Part of a small language model's weights.
Training: a variant of Muon for these matrices, 1070M tokens.
Each number is 128 + 32 x the weight over its row's rms, rounded and kept within 0 to 255. Layers, rows and columns count from 0. The size above them is the row's rms in percent of the matrix's.

# layer 11 MLP down, 768x3840, rms 0.0143, rows 428-481, columns 256-383
size [ 99 100  98 101 100  99 100  98  98  99  99 100  97 101  99  98 101  98 104 102 100  98 100  99  99  96 102 100 102  97  99 101  98 101  98 100 100 101 100 100  98  98 100  97  99 101 100  99  99 100  99  99  99  98]
[[ 73  86  68 131 144 122 139 102 101 180 115 123 142  39 100  90  81 105 104  87 196 199 112 129 170 126 121 140  97 120  93  99 147 129 137 191  82 126 156 103 141  96 149 107 144 169 120 108 157  67 177 116 183 112 173 111  92  88 110 172 131 135 172  95 144 161 129 144 179 149  86 105 171 164 113 136 163 155 161 168  97 179 122  98 164  36  87 165 163 132 148 147 143 142  98 116 202 149 154 105 139 158  83 169  99 147 149 118 146 104  75 148 128 151 126 127 127 133 105  78 141 101 125 112 128 204 111  99]
 [ 97 142 137 118  84 166 127 140  79  42 157 150 150 100 113 135 137 165 117 201 136 176 196  99 199 130 132  99 156 148 174 122 122 151 124 137 114 135 113 150 114 135 109 126  73 144 113  87 103 120 104 140  67 126 118 129 137 148 104 160 127 147  98 102 134  73  76 139  89 121 145 141 148 150  97 147 113  99 103 167 103 140 128 114  77 133 153 116 117 142 110  92 135 156 139  92 142 151 134 143 121 101 123 130 107 125 163  96 157  68 151  71  96 195  53 138  85  88 144  89 140 181 118  82 146 198  77 164]
 [131 139 176 118 115 125 174 176 113 163 131 122 156 135 134 123 136 206 212 133 102 148 151 124 161 121 125 188 179  81 149 144 115 102 120  99 101  91 139 130  85 103 105  73  70 113 119 125 172 147 180 138  99 152 209 120  97 141 193  87 106  90 152  92 115 109 118 122 127 170 158 158 181 191 121  45  90 157 125 140  94 100 188 111  96 163 116 133 106 125 188 169 182 113 132 156 233  83 107 137 129 112 137 161 131 108 148 161 179 135  51 175 142 124 152 123 168 165 173 145 110 142  95 144 153 185 126  46]
 [ 79 165 153  85 144 113 126 113 135 116  89  58 101  92 118 135  92  95  87 165 101 199 184 196 141 108 105 117  50 112 118 103 151 120 200 107 141 128 157 160  87  95 137 124 138 122 118 107 160 112 147  77 194  71 113 158 132 181 153 110 154  80  66 102 141 132 146 130 195 130 142  81  90 129 179  87 132 140  90 149 138 128 134  97 104 120 178 178 138 152 158 114 136 164 142 144 157 142 135 143 107 160 196 142  89  99 119 133 177  88 196 170 124  85 137 110 166 164 107 131 150 139 119 112 100 188 124 162]
 [122 144 164  95 159  85 175 173 149  63 118  93 112 114 114 124 141 145 148 148 166 147  72 130 102 178 138 168 117 115 185 103 169 122 123 140 145 125 136 113 112 114 109  88  96 109 141 126 116 107 130 141 101 110 117 141 134 211 118 139 186 129 140 168  93 108 104 147  88 107 135  69 115  93 103 134 118 149 121 178  79 111 146 139 109 119 141 159 120 143 146 126 114  78 107 114 141 103 147  96 195 157 117  77 155 143 145 131 158 146 128  50 181 124 154 138 186 144 146 109 118 103 110  44 146 102  73 175]
 [116 127 102 157 118 136 128 139 188 140 132  99 120 130  90  99 112 129 123 152 137 112 121 107 115 109 101 153 160  92 127 134 143 132 150 126 131 130 176  89 111  93 138 123 151 139 104 115 103 105 121  47 147 140  61 178 140 204 192 169 124 172 150 130 121 116 116 128  79 196 138 182 128 144 141 174 125  92 145 116 119 175  54 138 146 110 173 177 113 146  49 152 140  37 116 147  84 142 161  73 179 127  35 148 126 137 125 163 118  77 128 172  85  89 128 162 115 108 160 125 155 170  79 114 175 106 108 103]
 [ 83  43 120 126 112 122 155 125 139 161 144 119 121 164 121  84 196 127 143 114 108 124 174 111 119 110 122 134 134  92 126 120 146 100 126 135 134 114  79 109 156 158 113 128 105 118 140 195  81  92 141 152 134 139  92 178 169 127 123 128 176 132 136 162 132  96 147 138  77 102 147 112  65 131 147 144  83 157 148 118 113 133 119 134  94 108 166 140 126  83 125 113 141  94 150 113 184 167 139 169 162 112 154  68 183 144 111 151 131 135  89 165 140 108 158 201  92 155 111  97 142 159 162  74 135 105 119 150]
 [116 100 119  79 141 117  75 125  68 140 122 137 111  78  55 158 157 145 136 118 117 164 128 120 159 136 157 133  86 184 108 120  77 117  90 103  83 108 131 116 116 181 115 155 225  90 109 112 116 155  92 128 163 116  98 142 152 111 162 111 160 140 166  92 135 149 120  62 191 183 114 126  80 155 171  92 137 135 128 109 103 123 173 142 140 129 140 110 172 118 118 144  90 176 169 131 144 133  94 161  92  44 157 119 103 132 148 153  89 142 206 155  90 115 138 174  72 129 105 144 107 183 132 144 133 137  88 185]
 [139 116 158 144 165 151 114 153 159 158 134 125 110  97 122 111 130 125 170 154  40  33 133  77 115 110  74  87  83 159 123 150 204 114  81 115 117 136 185 139 139 104 121 189 114 150 161 176 181 184  86 135 194 151  98  87 103 140  88 162 139 132 129 147 173 156 174 141 167 151 166 116 135 135 120 127 174 131 131 156 204 114 151  86 176  72 122 117 127 140 115  93 120 140 113 122 147 147 174  98 165 145 152 119 120 101 198 131 158 151 120  75 105 141 131 159  84  99 145 122 127 142 141 111 144 135 151 119]
 [ 95 119 130 218 156 166 183  91 102 130 165 142 123  67 109  50 117 140 105 130  71 153 108 140 132 158 113 150  86 165 107  93  96  57 153 122  83 126 127 125 134 107 126 124  88 103 133  96  42  87 167  85 177 132 122 163 183 112 117 144 157 129 104 131 108  94 176 183 186  58 127 131  95 189 152  93 108 137 109 152 169 120  44 114 118 181  98 165 167 154 149 167 164 162 141 115 121  88 164  95 108 186  96 162 138 164  70 114 192  98 185 175 151 150 156  89  95 181 140  85 132 149 164 131 125 138 145 134]
 [ 98 124 171 114 137 135 150  88 150 111 125 176 137 122  65  74 131 164 132 135 173 119 122 103 191 152 136 139  83 109 129 115 162 144 123 144 140 112  98 143 110 123 144 176 124 119 122 131 148 114  80 163 159 109 109 194 107 210  99 146  62 140 121  94 114  88 113 137 170  93 100 147 126  86 121 118 129 131  93 157 135 136 130  88  99 146 103 149  68 101  70  77 137 124 133 139 102 122  76 119 149 154 101 143  93 152 115 133 185 167  86 239 142  79 141  27 216 133 104 151 128 163 167 186 152 119 107 119]
 [ 88 141 142 108 173 154 139 109 167  64 125 149 119  92  39 119 126 223 140 131 169 138  94 129  94  62 129 104  83 177  57 105 136 124 133  95 148 159 124 108 123 131 123 125  62 113 147 141 103 135 190 115 148  99 138  67 124  92  78 103 154 110 111 110  93 134 123 133 159 130 148 162 192 148 165  80 116 125  67 113 144  88 153 122 102  82 167  94 123  82 166  38  98 180 103 159 178 120 106 152 127 105 220 105 139 157 150 174 132 135 146 209 123 138 148  90 151 169 150 155  94 160 212 114 132 130 121 138]
 [181 102 106 139 171 120 109 136 122  98 114  93 118 119 142 190 138  94 149 124  62 154 179 151  55 142 198 132  47  77 141 113 114 162 130  85 156 120  97 165 156 146 141 136 105 167 114 135 117 115 162 108 133 130 154 116 118 177 104 183 119 138 110 117 126  99 139 113 105 133 122 144 183 121 149 173 110 131  92 105 123 123 123 133 205 174  72  98 161 188 126 162  81 133 119 103 131  74 104  84 136 142 122  97  74 115 133 140 137  86  71 107 152 161 118 188 143 152 101 122 131 160 114  99 160  59 117  95]
 [149 142 129 158 122 110 174  97 129 153 130 114 115 191 151  45 129 161 101 171 104 108 138 171 166 162 110 171 211 158  84 164 100 115 130 140 152 146 188  69 120  91 189 170 114 156 162 145 144 136 122 168 149 134 144 149  88 235 130 145  83 127 114 139 135 170 120 107 180 130 111 179 135 154 100 129  72 158 146  70 136 108 160 124 128 117 145 131 167  45  80 120 159 148 145  98 120 142 126 165 116 131 203 156 121 146  99 108 149 112 147 114 181  67 100  93 175 130 159 131 117 145 108 197 150 183 111 152]
 [121 150 147 133  97 124 119 174 130 137 155 132 100 109  93 157 104 132 152  83  84 101 160 137 122 122 170 160 103 108 126 158 131 114 138 118  76 120 203 138 154 144 123 164 177  97 143 158 160 135 226 125 182 146 128  93 110 102 157  76  43 154 104  86 179 216 145 106 159 144 134 131 134  98 119  80 109 149 159  68 108 114 128 149 177 135  44 111 106 129  84 190 141 155 157 159 183 123 161 139 148 113 204 113 108 104  86  86 152 142 142  87 155 155 115 154 126 144 126 143 131  91  94  81 120  95 180 111]
 [151 128 128 139  94  73 126 130 142 132 181 185 154 174 157 137 132 123 123  36 145 183 185 113 135 130 152 137 137 134 156 114 131 111 198 139  78 102 142  63 127  93 116 116 127 158 137 128 104 185 149 144  85 143 103 102 149  95 130 148 180 121 133 147  95 134 129 153 132 124 109  76 124 101  88 115  48 131 142  80 117 156  87  91 194  48 139 192  99 117  98 115 122  84 140 142 146 131 137  97 110 105  85 122 152 127 136  93 195  64 128  74 136  68 108  97 154  90 173 117  66 117 124 108 168 140  87 117]
 [124 181 151 121 118 148 168 146  94 124  69 121 103 158  93  92 107 157  67 142 155 112 154 156 132 153 138 135 113  99 128 116 136 139  77 121 116 114 143 145 138 151 125 187  88 174 107 127 115 100 105 133 210 168 140 155 133  96  91 177 120  69 132 146 152 136 119 109  62 178 118  94 175 148  99 156 135  79  99 144 189  97 155 170 106 120 106 124 101 147 108 159  90 159 138 122  95 158 110  85 117 133  17 121 112 165 100 153  67 115 159 220 142 177 140 127 193 133 130 100 129 100 105 145 172 136 109 122]
 [182 111 166 137 106 175 123 128  93  86 110  74 147 159  87 155 200 163 141 114 138 135  50 124 139 107 169 116 103 148  74 132 147 184 111 111 132 102 113 104  70 154 142 184 146 172 154 171 118  95  97 214 118  83 101  95 155 140 118 102  94 135 149 141 158 152  95 169  82 111 108 127 131 142  76 109  80  94 134 165 120 138 145 156 127 145 139 156 113 164 165  76 178 150 131 167 160 147  92 175  69 114 147 162 107 155 136 104 158 140  96 114 152 138 132  94 146 115 177 205  99  74 140  71 154 143  91 140]
 [134 153 167 169  61 135 134 209 178 146 133 110  90 164  91 101 167 117 131 139 124 152 121 106 136 118  97 171 102 116  76 180 107 133 135  94  94 120 112 134  85 106 143  92 111  92 135 163  96 132 127 115 117 127 119  59 106 147 144  89  97 174 122 163 121 129 150  85  52 140 123 137 137 122  57 117 118 125 127 112 131 156  48 103  86 121 147 170 125 135 166 169 154  82 190 163 127 150  85  86 112  59 131 123 131 107  90 183 122 103 119 113  82 161 120  56 127 149 184 115 158 102 173  90 117  84 132 130]
 [111 136 136 186 117 132 182 138 122 133 130 206  88  85 120  98 167 204 164 108  82 145 108 112 153 172 127  83 143  80 128 166 165  85 145 126 101  93 116 147 165 114 175 148 178 154 158 133 138 147 131 175 146 156 139 152 128  91 110 107 163 111  97 168 162  98 106 160  74  91 164 118 162 154 116  91 176 145 102 127 159 139 143 125 141 109  89 151 162 153  75 121 114 132 156 110 143 125 133  85 139 161 153 100  88 174  98 101  90  88 149 204 131 146 113 144 150  79 124 113  80  99 125 174 148 130 121 147]
 [ 86 107 123 132 150 146 111 156 110 106 100 132 114 107 130 120 105 160 138 150 138 153 158 148 107  98 108 129 101 132 136  91 126 146 135 109 113 127  83  13 104 131  99 100 180 104 104 167 159 136 150 102 158 177 131  65 201  86 116 107 153 117 153 122 113 168  88 196 184 169  96 128 165 117  75  87  73 134 103 109 151 142 120 130 143 160 119 135 185  82 180  79 141 157  94 138 121 184 104 176 153 172 120 137 122  95  74 150 129 173  44  40 143 125  95  83 211  40 189 118 173 148 150  46 120  40 116 131]
 [137 117 141 112  80  83  73 121  98 149 158  80  97 170 109 139 162 115 127 141 135  96 109 165 125 124 131 125 107 110  69 126 146 167 149 140 113 131 123 144 134 123 194 153 171 122 159  65  99 174 221 133 115 113 107 129 144 149 116 147 175 161  90 179 143 164 136 135  99 139 156 188 122  92 135 147 176 119 114 134  74 119 123  92  98 126 102  95 146 201  99 111 106 157 165 152 103 162  71 149  58 132 120 168 140 117  83 114 111 123 102 100 135  88  97 127 115 163 104  96 145 158 141 101  75 151 132 181]
 [118 129  72 158 180 141  74 145 162 108 203 142 125 162 135 149  50 106  98 124 156 153 146 117 177  96 130 166 165 156 125 187 158 101 136 113 136 140 126 128 187 175 108  74 155 189 106  92 188  88 166 100 120  77  85 139 109  93 117 128 153 119 130 127 148  97 127 172 186 135 154 133 102 107 120 110 105 139  68  44 126 166 101  95 122 151  94  82 215 135 155 174 132 145 119 200 104 158 140 124 109 115 199 179  72 169 124 122 129 108 146 140 145 151 182 113 183  90 125 107  72 132 163 128  91 139 149 100]
 [134 120 151 112  93 147  73 137  82 136 104 104 101 152 107 101 128 143 132  98 168 105 121 141 169 102 118  74 166 142 131 142 112 173 161  94 157  90 146  60 160 125  97 147 120 132 108 145 162 137  31  89 119 102 126 109  61 104 116 165 234 101  95 149 146 166 120 127  65  92 138 103 178 140 148  96 164 132  67 148 136  88 134 134 142 132  67 174 166 120 223  52 145 109  86 133 170 138 220 130 101 100 153 131 123 150 124 118 126 104 105 165 122 107 166 120  48 130 137  62 161 108 128 178 114  99 103 169]
 [150 162 115 145 169 120 144 161 121 107  91 177 151 121 146 203 167 125 158  93 125 227 153 142  83 163 167 118  95 132 123 115 111  69 103 123 123 151 161 163 136 127 151 179  40 114 141 129  94 131  65  49 162 139 141 100 164 138 167 182 142 178 121 156  98 108 122  59 158 112 120 169 106 134 119 180 145 144 161  96 110 105  85  97 125 111  85 141 142  93 118 128 116 103 137 127 109 108 169 137  94  81 124 105 202 128 136  91 164 123 135 128 138 137 131 135 116 117 135 106 164 200 116 176 123 125 123 102]
 [ 91 105 103 113 125  93 135  91 138  35 138 182 135 170 178  78 119 111 161 137 109 116 137 109 128 150  93 174 107 107 101 128 150 113 110 107 130 130 139 145 179  73 127 126 124 106 128 169 158 147 100 141 153 118 208 120 152 140 107 135 109 163 163 162 121 121 140 108 109 147  92 158 125 114  74 208 131 160 100 116 113 126 134  49 179 119 106 103  90 196 110 117 135 157 183 102 154 125 123  49 107  80  74 188 144 173  95 150  94  90 160 182 128 126  56 166 189 124 160 173 146 132 136 125 143 128 149 108]
 [120 111 127 112 157  90 107 151  65 125 153 131 125 164  63 169 156 114  89 116 128 166 167 164  61 106 118 109 120 124 187 120 196 134 158 110 169 127 140 144 153 141 125 151  97 149 133 155 123 147  81  29 131 112 163 123 119 134 153  97  96 109 154 115 135 167 110 195  52  88 131 103 108 164 136  91 191 109 153 192 178 144  84 141 126 147 118 105 156 109 107 101  61 142 138 132 101  86  83 182 140 109  90  50 138 118 153 144 135 129 148  60 136 113 148 145  93 145 104  77 138 155 103  99  63 141 124 164]
 [101  78 117 180 143  79  88 151 111  78 217 111 133 141  75 133  83 118 104 132 166  94 114 130 116 154 142 132  78 108 138 169 115 151 159 138 169 116  66 164 128 164 131 102 101  99 144 152  67 149 113 111 125  72 131 179 130 129  83 183 198 110 181 184 175 132  94 197 148 133  83 151 153 154 195 125 130 106 160 243 119 124 113 171 137 172 153 198 107 133  95 205 109 100 177  93  98 124 108 194 143 135 167 167 133 136 157 142 156 128  43 204  45 141  90 145 123  70 189 161 128 127  73  99  95 116  92 197]
 [127 144 151 109 110 141 132 116 133  86  67 191 139 194 147 111  98 174 144 138 188 173 120 155 129  98 111 136  72 146 114 117 134 166 145  84 159 123 115 167 103 139 138 115 137 199 118 160 184 156 108 171 100 161 129 168 107 153  61 166 144 136 166 134 182 187 138 158  96 142 109  25 101 124 156  73 137 220 126 122  89 139 118 104 164 110 148 183 146 159 115  83 176 139 172 105 157 155 160 153 126 153 125  89 153  90 137 165 164 127 251  75 142 155 120 104 158 128  69 140 104  83  74  76 134 115 131 172]
 [102 104 139 150 146 107 148  83 104 118 129 152 153 141 108 155 155  42  78 121 114 125 135  78 121 133 107 166 128 163 117  91 105 135 109  80 159 144 177 175 139 134 127 137 115 128 139 128 141 137 197  89 136 110 109  83  91 100 120 114 159 129 134 108  75 135  81 140 157 104 147 127 115  87 147 143 134  91 124  78 129 147 138  91 133 140 137 211 163 148 110 197 109 112 123 153 141 139  93 123 127 153 207  94 154 132 116 111  94 126 163  93 113  58 142  69 101  68 117 192 108 135 122  80 113 106 123  87]
 [148  92 104 124 175 150 121 139  93  95  96 217 129 146 130 126 121 136 131 127 157 151 109 125 176 153  81 121 130 134  72 152 135  82 177 152 170 110 125 119 123 178  96 173  91 150 167 120 106 147 119 109 191 166 135 120 102 122  84 131 150 109 107 135  98 122 113 135 121 109 152 167 188 158 172 168 120 133 148 147 140 170 122  93 140 106  77 203 148 123 164 117 121 151 122 166 112 109 119 176 160 160  48 112  87 144 126  82 170  71 121 166 139 150 145 154 103 113 105 133 166  94 154 174  99 106  92  84]
 [138 161 123 166 129 122 127 162  95  57  95 119 136 132 117 127 144  96 120 116  72  97 158 126 112 103 119 117 156 130 106 138 115 118 119 155 100 135 174 128 198 105 149 103 119 123 105 131 100 136 124 108 157 136 130 141 170  91 114 100 145 134 203 129 214 129 135 153  97 181 108 119  86 203 172 141 125 119 166 105 145 160 101 165 117 146 109 148 108 168 123 132 133  90  99 120 143 109 130  90  91 172 137 171 167 100 154 161 139 112  90 150 179 114 129  75  90  95 118 156 200  83 102  46 128 136 133 105]
 [153 166  88 153 186 100 131 118 106 112 161 142 124 119 108 144 178 122  79 140 155 127 152 119 140 175 133 174  61 219 172  89 101 123 137 148 102  43 126  97 116 136  84  89 202 121 127 180 149  79  65 146 115 105 108  83 125 156 129 109  66  83  89 146 148 151 102 121  98 136 129 147 147 117 168 114 132 117 149  73 133 141  96 119 212  98  96 160 147 229 135 128 126 138 109 147 142 118 117  92 151 109 125 127 122 108 111 163  78 126  91 128  75 136  98  90 116  78 145  68 146 115 135 140 108 104 154 112]
 [111 112  93 107 174  96 199 165 164 135 132  81 170  94  56 116  76 113 117  96 162 141 148  98 129 120 133 162 113 172 175  87 192 135 144 122 160 142 117 122  95 175 136 191 111 135 141 131  67 199 117 142 153 113 130 137 118 115 140 125 129 187 151 137 106  85  91 114 101 143 153  94 145 117  79 176 188 121 125  99 115 128 104 145 158 116 135  72 117  90  57 149 108 111 159 113 156  76 147  99  77 134  92 117 126 122 148 139 189 141 116 197 116 225  70 109 134 146  98 115  77 166 136 204 140 133 184 155]
 [106 105 117 119 139 151 153 113 154  72 140  88  98 110 162  69 124  91 112 145 130 173 148 133 111  78 108 131 129 144 103  80  91 142 124 112  96 106 140 131 121 150 148 131 143 130  85  98  94 150 105  97 100 186 108 169 112  80 164 100 202 126  94 120 152  80 122 179 134 147 100 152 165 137 171  64 135  54  98  93 133 126 173 129 157 127 165  90 155 162 102 115 128  88 172 132 130 171 166 152 117 147 109 102 121 107 119 116 128 115 191 113 122 181  85 101  96 178 156 141  92 160  96 159 179  96 151 131]
 [ 69 140 119 116 143 146 120  99 110 173 114 120 128 145 141 110  69 141 125  88 109 123 132 111  81 136 138 126 121  84 113 157 130 104 125 138 125 136 116  48 144 126 114 114 132 113 137 105 115  40 195 146  83 159 111  85 113 156 121 191 125 135 136 117 132 173 169 112 150 121 107 173 175 103  94 169 106 134 173 107 144  80  91 139  62 134 118 127 166 171 148 160 147  89  90 131  81 176  97  96 146 170  71 167 102  90 171 126 122 169 124 128 123 154  92 140  91 102 129 139 145 106 134 155 145 137 110 136]
 [122 101 137 141 146 210 115 158 107 108 148 101  81  85 161  26 131 166 125 140 130  97 123 201 202 162 107 115 100 129 129 157 101 105  80  91 133 114 138 120 122 104 143 141  76 123 116 160 125  80  18 220 157  96 110 108 145 110 175 124 136 109 188 164  99 116 147 146  38  55 117 134 169 171 163 148 151 126 122  51 115 188 112 117 121 117 130 140 140  87 107 142 112 143 120  83 107 128 100 133 127  80  88 182 132 104 138 125 108 141  78  60 117 155 120 162 151  91 145 134 105 153 138  41 121 100 141 171]
 [146  90 131  96 110 143 103 140 140 146 137 143 123 160  77 136 176 177 120  98 123 115 169 126 128 148 108 153 173 145 144 153 165 116 143 168  67 158 140 110 176  94 176  85 146 136 172 150 103 100 112 111 121  69 161  86  86 191 103 176 138  79 101 107 132 181 125 128 116 150 125 104 162 110  74  95  80 170 128 106 184 102 118 110 138 116 148  64 125  70 124  39 134 129 187 150  87 132 187 111  95 109 144 197  92 116 155 106 139 197 132 137 196 126 103 132  98 136 150 177 124  84 107  71 150 131 129  97]
 [148 146  81  74 119  77  90  89 132 103 105 138 111 149 106 163 140 134 202  67 129 202 128  86 138 193 137 106 111 166 118 144 117 108 137 128  98 109  58 128 128 137  86  76 200 173 124  82 133 115  94 100 129 154 172 183 135 126 165 186 127  81 143  90 142 142 142 150 187 115 131 106 117 176 103 114 120  66 180 154 122 172 152 120 140 122 132 152 122 181 101  95 108 174 114 154 161 109 186 124 130 159 203 147 121 155 153 157  39 149 130 128 114 138 160 158 156  76 114  86 190 138 117 146 136 116 130 166]
 [ 84 153 168 153 156  98 117 151 129 180 154 169 118 111 163 113 120 180 112 137 105 154 100 103 138 171 107 107 135 163 104 143 140  91 125 123  55 158  86 132 132 133 150  76 157 132 149 149 145 119  89 157  85  79 144 181 108 164 176 166 104 109 102 124 152 105  99 147 143 147 143 121 120 146 135 116 110 153 140 196  77  56 163 120 117  81 173  74  90 197 138  96  72 126  63 155 181 150 119 110 109 165 126 144 126 105 166  99 118 164  90 101 133 119 177 163 127 172 129 156 145 110 157  94 176 150 125 119]
 [128  58 145 170 143 187 122 163 120 149 110 174 148 169  69 127 209 100 163 157 119 125 159 136 158 120 116 114 152 129 109 141 148  82  83  94 104 107 156 100 129 152 119  94 120 127 173 101 124 166 134 168 129  84 133 178 160  92 168 163 139 122 164 127 127 114 129 157 174 167 183 138 188 142 123 135 125 121 167  68  99 164 131 149 118 151 107  98  96 131 184 136  86  94 122 125 103 203 140 112  83  87 196  65 151 125 133  83 159 120 157 114 235 101 118 117 119 139 127  82 103 149 125 101 127  74 167 122]
 [122 131  83 105 105 102  88 131  90 111  67 206 131 169 135 173 148 150  48 135 110 122  88  81 104 126 124 147  84 111 155 157  92 142  91 130 112 102 143 154 112  61 121 184 102 151 167 111 141 116 156 110 146 140 120 169 110 112 165 128 102 116 146 133 179 160 118 106 194 178 124  80 187 151 120 144 103 115 108  75 129 136 145 147 136 139 106 164 146 120 113 107 161 152 116 177 103 113 161  65  82 107 113 115 111 111  80 115 137 109 120 145 109  86 124 186 118  81  91 142 133  98 150 116 164 111 111 108]
 [113 147 122 157  74 115  77  90 101 119 135 125 187 185 123  77  95  57 160 154 129 117 103 162 126 121 112 151 131 124 107 128 118  88 146 103 143 129 103 141 111  88 138 129 188 151 123 110 134 110  80  41  70 109  87 171 102 123 107 134 204 130 113 193 108  99 113 163 178 122 111 130 172 178 142  80  98 193 173 134 146 131 136 129 107 100 126 176 116 107 147 103 127 212 218 135 181 154 142 127 169 110 130  84 131 140  96 127 189 125 175 100 123  95 105 146  78 108  86 117 115 120 144 162 105 114  75 125]
 [130 159  65 189 125 150 103  77 129 124  80 105  68 127 132 116 134 132 198 115 103 129 176 130 119 121 139  82 129 153  90 110 119 116 151 160 158 150  74  96 145 112 129  90 106 110 104 102 126 143  72  62 142 128 103 161 111 125 141 102 150 180 133 149 163  91 146 172 224 168 154 105 154  91 151 102 145  97 136  80 116 107  95 152 137 123  87 127 189 177 130  64 148 172 155 105 101 184 136 111  97 134 171 121 107 165 123  94 130 121 131 138  99  94  88 122  98 159 116  75 125 108 127 108 159 158 146 151]
 [ 92 102 124 129 128 140 130  94  94 164 168 113  42 145 153  61 183 172  69  50 136 135  81 110 131  76  96 151 108 162 102 128 196 148  73  77 138 112 144 149 163 129 125 121  78  63 116 120 107 180 152 121  88 150 155 146 155 117 119 124 105 100 121 122 143 147 137  74  72  23  76 145 156 120 132 144 169 173  48 145 153 157 119 129 104 106 115 112 122 131 111 105 114 165 176 133 175  87 114  71 119  69  36 197 133 135 110 127 152 138  82 137 132 164 129 168 108 146 114 150 121 146 115 127 111 124 111 120]
 [148 100 112 146  90 113 115 109 167 138 100  90 148 185 106 134 126 150 151 128 121 124  86 152 174 107 126  88 138  91 126 141  67 114 157 171 115  89 144 104  99 161 169 165 145  44 117  55 176 156 157  78 106 139  98 166 121  60 139 172 154 140 166  83 169 128 115  74 234  64 127 103  58 153 204  89 144 107  89 119 105 129 144 131  97 135  97 107  83 150 169 145 110 100 159 128 115 155 101 114 128 178 118 116 133 127 109  92 108  95 155 158 146 195 122  93 158 107 174 100 115 177 132 123 139  99 118 107]
 [143  77 126 105  86 146 153 141  90 120 146 127 149 193 178 143 114 192 142 200 104 125 156 160 185 171 149 134  94 166 118 165 168 114 149 129 177 136 115 144 117 111 122 141 206 116 124 150 140 123 109  71 130 113 122 131 107 167 163 109 132 117  87 136 194  88 166 155 114 205 127 140  97 110 151  87 140  82 141 133  91  99 118 170  80 149 149  99 160 114 145  98 150  90  47  79 132 134 106 117  77  67 124 122  93 143 156 154  94 106 158 133 137 125 160 120  60 135 189  98 138 147 111 102 162 106 115 154]
 [144 124 133 109 154 151 131  99  83 124 109 115 150 104 162  75 103 106  80 149  95  86  20 128 112  68  84  80 121 106 178 101  80 179 117 149 110  95 169  89 165 122 187 215  88  94 127 140  75 135 143 175 143 187 160  63 152 135 155 131  93 176  92  96 101  88  91  92 172 123  61  64 201 139 154 144 168  90  89 101 148  73 152 113  72 118 110 119 153 113 162 117 117 151 177 139 152 170 129  58 126 118 154  76 140  96  99 152 154 209  99 101 154  92 185 104 138 149  71 103 151 143 135 122 153 126 118 130]
 [142 110 146 166 163 124 127 199 126  98 164 127 103 103 112  47 108 118 148 129 144  68 159 122 144 119  84 107 106 114 132 101 162 100  71 110  93  99 129  81 141 111  98  97 115 174 133 139  99 165 133 148 115 100  95 135 110 215 101 130 116 103 155 122 145 134 174 161 103 145 161 119 142  99 165 115 159 155 163  66 111 143 131 117 137  85 184  60 124 139 127 120 103  88 109 151 169  63  75  45 102 167 195  27 102 123 171 118 106 182 143 125 135 162 133 139 132 205 189 106 141 135 156 124 102  84 138 134]
 [117 167 110 115 120 105 150 125  92 102 105 129 126 148 116 144 119  48 111 163 133 140 121 154 109 161 187  99 134 113 129 134 135 175 160 177 131 109 192 144 116 112  94 134 156 118 159 113 101 116 120 140 217 165 109 111 150 109 109 128 117 153 111 116 108 161 133 112 166 126 153 112 137 124 190 183 127  94 125  84 137 152 129 149 178 115  96  96  79 106 173 160 122 152 160 120  93 186 116 119 106  66  54 145 111 111 132 126 137  98 166  96 149 154  98 129 170 105 100 150 177 169 154 220 157 133 144 146]
 [141 101 123 175 155 156 158 161 133 178  90 170 110 104 137 117 161 139 115 106 153 193 164 129 136 129 169 171 123  96  85 114 100 153  84 154 105 121 122 132  94 145 106 163  76 157 163 100 139 128 212  87  96 123 135 154 166 103 123 157  78  85 169 162 105 157 103  79 137 210 120  97 141 130 100  90 134 119 129 131 106 106  67 100  61 168 107 159 133 164 152 123 143  96 160 156  95 105 143 111 136 116 107 143 129  98 155 122 204 102 107 104 128 175 158 136 151  96 158 112 151 125 126 152  91 123 119 113]
 [ 60 147 133 101  98  85 157  48 110 106  89 135 105 152 123 102 149 116  93 147 116 126 108 165 108  93 127 118 118 126  95 130 161  88 139  83  94 144 145  90 108 114 131 154  98 164 119 119 159 116 148 118  96  90 135  91  74 161 155  97 196 147  95 171 121 115 177  93 195  93  94 143 142 146 112  86 129  45 150 102 154 141 163 132 164 109  81 166 135 144  72  93  42  91  90  96  97 178 163 137 130 103 150 179 134 140 117 130 165 120 161 107  85 160 144 123 164  71 116 127 157 143 101 130 178 115 138 112]
 [110  91 113 148 175  83 170 118  94 111 121 127 126  97 178  72 160  68 123 135 114 188 140 162 168 101 146 151 149 147 136 170  62 134 142 104 137 162  88 131 146 110 147 192  40 121 152 132 139 125 145 125 129 101 108 103 131 144 146 101  80 144  97 181 155 123 127 185  84  91 145 123 116 176 150 141  83 145  70  93  97  97 135 136  90  82 145 138 104 113 161 189  89  88 127 134 170 137  94  88 107 114  66 124 134  98 164 126 101 108 128 131 117 191 160 146 190 150 107  59 134 141  98 132 121 103 146 180]
 [124 119  96 131 132 129 162 133 155 119 206  98 165 142 136 150 142 126  95  63  98 124  63  93  90  66 109 175  92 159 150 146  72 135 114 128  68 128 107  79  94 117 112  60 135 154 184 118  83 131  57  79 167 106 135 189 144 160 159 130 192  62 131 121 128 162 159 178 100 127 104 128 128 126 150 124 128 213 141 152  78 159 130 112 153 104 184 100 126 170 153 161 144 204 189  97 107 107 178 176 147 147  94  22 141 113  62 119  97 120 130 153 148 127 129 151 112 151  96 137 118 135 146 144 162 111 116 117]]